Part of a small language model's weights.
Size: 8 layers, 3 heads of 64 (1 for keys and values), MLP 576 GELU, vocabulary 8192.
Architecture: LayerNorm before each block, rotary positions, tied embeddings, attention and MLP in parallel.
Each number is 500 + 25 x the weight over its row's rms, rounded and kept within 0 to 999. Layers, rows and columns count from 0. Numbers have three digits each. The size before them is the row's rms in percent of the matrix's.

# layer 5 MLP down (transposed), 576x192, rms 0.0498, rows 458-491, columns 96-191
108:488470507544517492453507503536483492497456496522547476537477529515517518470519511523479471468490526456446476519542524469529502497523497484496504469522493519482531510512491499498509515514536450513457460482507449491512544470483503451499501477488530508492472515507490524530505555486537506516
089:527475499503521518515545464500505491488527538484503495477530486513493470551555502534445501525488471504549512532488424505477478509490473453510487494507439525535518491499484533492469441497519539489526494503529451505493507499488505494475486509479462493505493464542496535466527530504524492510
096:501493479539525573493522483495466501486489503492527499507499517464532462501531527465464516504469484455518501522516495461499519532490462497545478506538503523523488537454459482444524500538512539517506535551548507462558477497508507496490481502485485474534514543481485477499484503511501494514
108:456535463490481490540527455527517552506442487543519509491468498552488493516506532491470502561494481526457482498536506517470516512520481502459533517507474531521505522462517486505511497515497508477497493466517456501521503471528479489526518481507463472484485478471469476525482503513535531496
113:500496538500517511519504537472540469499577487470490538491483495484507534477495475483511503469453511520516505475523535506447489501482544504475480482521536544471541530519511519485474535501451463510487503493490509520499519476459490482513497490499475474498484517492513524500503500459495493533
083:470560472511547499509442522508465472492478477517489474514508510491512489522482468495463499547532499541498502536494508481525494492437522518492486446476547526547502542509507501565446540500514499468474547523476515504518467497501510464516512507461506498529500490495462513510515533464498506450
104:488519484557488547480514550535486534460454497558470492469505485525501499466472494478527483477482483506491475532523526507502499499534484484472528473471490478499542536504524512518469502482505548483502536489511506491489509494515509460534490495456473482494470544508489515505544503503492527471
121:486492509513531475473466522494506482547500490518519483502491482477453527524499495526483497490499457488508535497520519509475531518562500504471507485445503499483502499490476483477497506475443568467509550510497472536463465442501530480473475529485483510452514521502525493502491476491522541463
092:515499502527471495450529487517480527559560467517518522566460513467540478492529530516508479504470451483551467511506508481506502469464504492476460468507528486515519483517511509481475456505498446529509480514586494504484478479512475476471508526521473482490454466515499526557473505512535509461
120:457521468456477490479467463465550514499513514480530478534551471503511503536529530508507501481492507484503542532482493477498507479459454513480484419495535504481482500512534531516504452509543506534502501494511501507521532501505516478494484500500508479490476508465505457481467543550517469529
101:493522552506484443466503506508481494512499543483486525518517469520502516518494520513490506478493509479531511506486495483500479542483496545442488466444494520510500514537513535531496503513535495467508517498532483524507483498495529458494526510487492508477503535508479521494504488534465489478
139:550485471484534529538547523499487496513470464485494473483498509473560517489512515545506484519500544489493511500504481475501542488533493449507493500487497474534489469478491514520508462504454546535517476490458473508438493519477468435463534495503506470506517501507481499559531546487494519493
099:478466446528505529478456488514500567515471504502473480500456488516467483498515503494484511543510530488510474492509499494514511500481484481516506483506478507520506511501556484486504526513461513493529489528504511502500498478492466505475517489450489439498508541477472506479501532514508533479
086:501490499514518505500480504501466480498525480489490515487512473496503495488518526507487484504493496494515512479507457489503473538467539496500527502496456480486512500502465538466518538450505491495511467504524490535538484543497511524487517474490513530503484526501495484493530511503517496503
088:469457459506484511460477527503512479547530488513543536482500498510485511531540457515503558481512527493495511497495491487533512459534524503444504529519513531483503495491535518478487475491555527527468477553480522501484492496517479479507504533469522488499489469536546481474469498500518498501
086:540540486493528493488404526518488530562510494523469499506486473523485482461468455467485478532471470518530504467533484525498499505472544557493476501477502493470526505513498488550447478513527507506482522532529526528537533543546450517480487510459516481480488507446494523518451499485509469476
091:448505526509458513498455473534484505544500479519548502492496516494483510504490484512495514502509518491491466495513481518490517509479526510531523504483510492494460579491552504519512554469461502459499503496463463494484508466511494479495546508486475516547520523491483532489489513466468530480
119:527503479517498521524535494492494546524455456542513521529498520475479471494502508514473505474540482502482460502463484478504503513495485480508474497515507473516490486437506502499481505474480516487472502481525543526450546496518488462447496504510513494494504502498523528552480490505532507534
093:503495511468515482481496504446507497517571539435516555471512462514503478526527477497505526516534538464469514506520511560508489514502471537496482516477513489506496490551523450512478487486488494505489536517481513484494475501512532508508500538479491485504503551514513466565512525501468501455
085:475466472461510492520445506521455508467513478442454520510502523528518483498531509501468501515488523525491508479505507528519500540527512505518455533489484501503494503441488515512493529491480483507525503531492489496527478469503522477479473480542522542526517502510470510517482512484492496504
088:556500512500434515466511511498501479499544435487497512478540514490502502495509511480493504489513529513513538508472470471520456458502476514533522498478521526517460503464489507500500507500517468476529512489491489530438518515470525476431523495464521521528466497524481472493463497501521512517
104:429471496509491554510509494489522527471507532473516509492486493466526536557493530475523492530503497505493525465504513447524538510481498511512478487477485485482520452499502516476495505487509440484505464485526486490520491510512476504454522492514500521499510518469509516464489492505536447464
108:478489498511477476517509509481487499478463524523493462511490507526500481463517502517495463461522487510494496557488514490465543502516466480473520488515449481553496468508471512504481475555522484555516487465467483466480506536500518539503519485516494520506476545490502446491483482509560488497
099:489432497528530510490495461503481474455475482471548495544497495522490536489481480501506496482536516517499515495530480519484457504512513497526475483528470479498496517477496468486545495476507475499519538507514452486498533508516523490543506512517480540487526533531510434461480483486453490490
092:435495515484493478515447480534531518468509535502499456467501515525497493539485521502476520491484490490507500444466502501491491508500531523488535448467492514509491539488513531488508528498498477506487500509492472520512482544531467506507518516474525491495477541443447488499502502513454499498
106:528473497518506482518500496496439488495488521532478482499502543466525507483520496484472469460537475501543455507485497534490533500487497531490478461515486527530543540544510469463498530547485485480511524491493492455521513519460501492480460484500536508518492516529473499508435475463486491529
080:477523503515544511473487481507528540473624520536464428472511488538496504485489476516513455492495482507487496470511494506551520533458501480507486468453496505495481490464486501502505478496481518546518520498501531465498520461511455504503550525502519453510506506504537494503531496530491505519
099:480488531483495490500504465483477526492530519526503485492474440503509475532527476485489511524468481477482542500490493534493490495511498526530506560484538486482466519481464545512527511479523488486521513525482512450467515470489490522529467520489520497487487511487478482495499526486508512486
077:489499460489512451492488504491535472467603464463502503485489505494511538502502545481508495542500510476540534440497532477468488499431482550497512495500494490497475464470536443500472508506519539522475458530466519547519492513501490504492551518462529491493522471462477495533438520523489487488
100:497464533515540450520549511516510462471469502493515512505530496555508499461528473527487520471465505500483469483505474443450519470506490526498497458507530494457510517525513502455531542508530506525506476527522512474488513504503560482471495501519509481519481497520510504529538464505481518478
096:489486534570534508508515508477499503435461456479494476480508496497484508488491509461496533482491528489468479481523462498477477475525502447504528549530506529481495508468459493434517493527503509483519493533472514526513455490480509528511494538476505515495494519489473500541495513514515498518
087:508527503466506508496527487510509520537534561521456502545502448517486522462534521538518536506536456466467485483467507489524504495523533480512524483527500476526500466505481451506484500468501488504487492486499519427534481495485469539496498518482541457503505479489518520478493513510515514472
091:449529507460493473514399559461525501531535474498546513514485490496518517515416471464505498516490484517469500501499503490498466483475488501478503513457543486446496513516512503499506492474501492518474532517493531461473480493535503482492563502498456515504509515468499453488496529482518480502
081:494503515489467532527502466525514486503486547525494509508508519461557527460446511508518487486497507523490487475483482543517520469567480485532468510534534520512533516497482504494509522499477482476512502448525433440500507492516517531542511502507501486514457506530531505497545514533490528525
# layer 5 MLP up, 576x192, rms 0.0648, rows 459-492, columns 96-191
086:501545474519506494490501532539504490486564525490513476508539479473512504487484510500507546487527539546466497483501558450512492506519465550489497529497544510484501539509518486484526494518463482516454498481469496504528517508533498543485520480537545494551497493489482487565502493512523541475
099:499480480510499556461520521489530469493470457499540516498452542504460505480485539494508511511517560542508508513462521489543543546485521495477459510509489517507529473451516476553490512503507475493492486489505486502506509478516471494529501483504432553519495497482481499496471522496498498503
103:549501485502503519467523509475525502494481487561538482464525490444481488521472532516483533510511541506538516480534482514485502523473504507510476535488509522485498488488540466497525506466536477483513480490490491556505480500474504452547546525517461479513507486522519544506506524457492489524
100:472525499509491529501494513533489455465522517477521471524494471454504500506499517527496521473481529485456500501513500518504528512486517473491471531502488474504524460506522507474496448480460486486503484527493498504528539550475556501523475459514457475460459497512530524494461486501510517527
088:505492485490540529489477504514535483467505503478507471509511508510525538494481458477492512538503510500485553483476532520464466490496472469594501531514500533523536481441540483497487464530473523498519497477479475496476492515491519511475483519572542507486462501512502536510510471534500478525
110:522501514506510530519509555481498536478501499548521488503528506490484494467524466485478529526502494514521489488511525508535547503479449508497496509510509450468502489447516482481514528501492515484521474504518529493524478529529500515512512532485448492530516489501483468477489495456558514506
112:526529493506490516485498492514512512515494513526500487495468524512501543499502524533509492466543496484463527468520506496479520512515482479473566522519503512510482486501480511468496442474448496514512465513489479462527435506523509466523487498510506486542464470519490507488512449528525504503
098:509489505488512488519494470498490450466515525488513483507521505518481492470460539531537492525491494479486509532512494536493513520509520490519508472511481458443503467472508521479518536521527550499493511503486530488460458520519507476511512473493439502492482498494512521489503474532482467535
113:487513487516522517541505496520530516485449479497518491534512501508533516513510503586498480517513507451477480517546477514513489476504500508456491483525476528478465473499463544491530472445485499501453517528461520494465472504517524497507515454505463502495473512471492504498524549503527498507
094:552561495501522528486520501499511488470532506499488507514530504495492525466502453507540550479492502486500468495510497497501463486495529497504490490554509472505534486500550487512500513489522472489467503492519492506500484519527525456546506486503493538468502476466540518511552457495522484536
114:528490491490509524494522484486529497479449455507490496524507497504535495521485521537516487533495503530509512486509492486518517504467497522506488511519468492471548493497543551490484486478471528511493526539507482513462474476477480482557518454517578499548511492480523511522504458506523480463
103:493492489525463532488520502516431507499473545505505546487500504502483534496464497483526470487482496485506520485514511517467523519516498517486508499473481483476486535451519518489481476508474518525529520504464520465502445476488521489536520503499495487507524491489488493492534555486541496534
093:491509506488486498476515506529505504454508499510512467486538485483538547529487547514502544473471523512510482514526540538492497495515521478498491550500516470532476508486512483479507537482489481536495526462505514474465481510496459495478477505464509462483538482501505486508510489497502487498
088:491517489471483517517490519503482447450445559540476512510504519504519543516494563477510459477522484516493531465529529543494478515430467523530500481486491540477486498531489502489484501491494473471514522496483503495521468485508519514494501488510500498475470489476471554550525512471533475489
091:520501573480440491489507465493485491511491499498556493454553506450533517521470508515483540527517459481505501546469531514518506499494493459502530506502500528519482510482486485492523493494569469522494511470492488474494463475508538466494492478524474508476483465520517494519521464472495482517
093:484507539480509451464512535510525561491448527491490477518527475478474455494479517468538541489496500484515495507485508506515488528473463524514507532490495493483503478471526514450508498499500518544538491525529526488494525562417521473505483536524492496500544514497494502517506496486491479519
106:545495471533487527502530503535444478466510520524571442516500441522518552484495526536497527481506478522521509474504523508528525494515506558466486493484482491520518490538520484464520494487460490518505502473514518481496549482496479510511469544480547538526495482490512530469516508529547482523
094:491506511515522478505492470510496473518500502520497512500495517466495534499522521460518470470545488481523532486508498500501471519482514530477457478467451514506484474506495532493490503528465484446545445495459500487494487529450535499525540462483471481506477496528494486507514479503515508500
101:494508486491466508460495512473503525535442513498502490451489532480508477550482518506505519473461532534486510452510549499515454531520491517491502588485527530515485496483505545481494503483472528514507465496431497516438558489466506543522519482519507490485505480504485504465458507513510530538
092:480503483479552527466555488518515538489523513508464519492504484488493485494501510495512487474482506475465508532503489462482506528509504494521464472491519471515541490497498493520486485506548509494449513519540515466518417523483483527511488515490524508491523473513506555494485496505483480464
106:500504521506499501452553499491511516535419499565560497515471509507491501494455501521527471491538505562513516510536512504461477511529475518484553526533525500547525558503476497489510497488495525485458486530475495476482480462510483494509524495508462496455464480486523498508524535519487476531
106:532498468532512479512538488501461527527462485538471506486472499531526517492483495541539485512499481556507460488555514520529535490436496522496508506504475451503512521499511463535529506461462539551480478498465491488491481480456549492527508518553473491515509502486527534454511551486513519508
098:461563519505458483508527521507496485480469518481542540484498509531471481473485488499519477488561482516489514458452500506486494505505492477454520467539493479496512456461525500469522491486539530465460463536496501504465515512538474534463472496523474476527505508511510529552525540488507494506
095:483519482524483544517506471471508504471517484509508500511485492451522536506494512484510466520507504496508508469475484538525504476500528502464488508486520538511458548505484537435518519476447504476529459524509512508508512499469487504458518518551496525504486502514501481513479525520514497510
104:492522516493519552504521544451526515507482490563508499485510531476498506478517506527480531472518536497475551501537524549451543468510483506481536478491482537510492448470479511510515518478457497471521512506444546490487484507468450521462526523538513516517475477483469462477476517532532512490
089:548510507513482489495484513472440493506506449499524486534516547516493484512518507476546531502461503501500505469499493529505476484526536510494506498529500490496497466522516509491480492490534518486535497515521507539507503520518558506493478510479510571522491486501438486524425458458501505505
103:511464526484492506497492490510442500462484515494510468431569444461516468491494502472492489513541478472519506512460495462484487496514531511466517494505481489543487500489521509493523493459503519434488497465528545513491546513518512493506518501521470507504542486486493507541487552470516548542
085:494484510487467533492473538511491490484496550482530474501489497489541455494488525470489477429499538487473508531487515471510527493514473509490447527480498505485556472548476487463510492487444521507492484491501510494490491517479530490522493510483473499489504518501543507479539544506488461517
096:494544512480511518494492453512521536510500538486517498530458485482487495510521526536475500498485563452517554520506530466498493545506531485446496499544495478543498510498490494490514499487506535469503529493515510501471478495461442477540476470506467542536510498488502531447502488484511514492
091:504460500522484534470525505502499487527492518538529488516518452468468504539489484511493501537550482506517535500521533495484485518482516498485472516501454482520506451542498486476482512531478491508490494463493490493497467509517480527484491494465509523499524470496527558462528506499488500483
087:500467539520502467476504528536480481484521506476504495496487501512496528515470451493474491529470499546471475511501516488497452470484500478486456543500506507504482497524532519526510471532481485512491513495518533506478507562511507485509473471512468535517479504506461492528427507537515526513
100:514513494479472517522492470487544522490500495521493483512491560503478482521523534504511537508472482465502542485491483492500507513490496523487507530490525507484527513506503527450514534513490507515538509484486542533503477569519522496524502486560441491494530475532482477490478473499514500511
081:494498481522517474492496502500501492512526476509490465500524478512451524531538544489477514507508507524541494508495523498484477527458512523488497503445476480501473480507531480512499481533505459503517464523485569486514513537536511489493553513496520545510494475498471479496521499446522474502
098:472542482490489526483525465487516494493471484511512504491528503492493510452505488503493467476486496468507504447510472510492491505493508486521514490494486519502520544458525504513520459505498534490517531517492457489478543508539522476520525521508493492507489486461477479507467556514536463499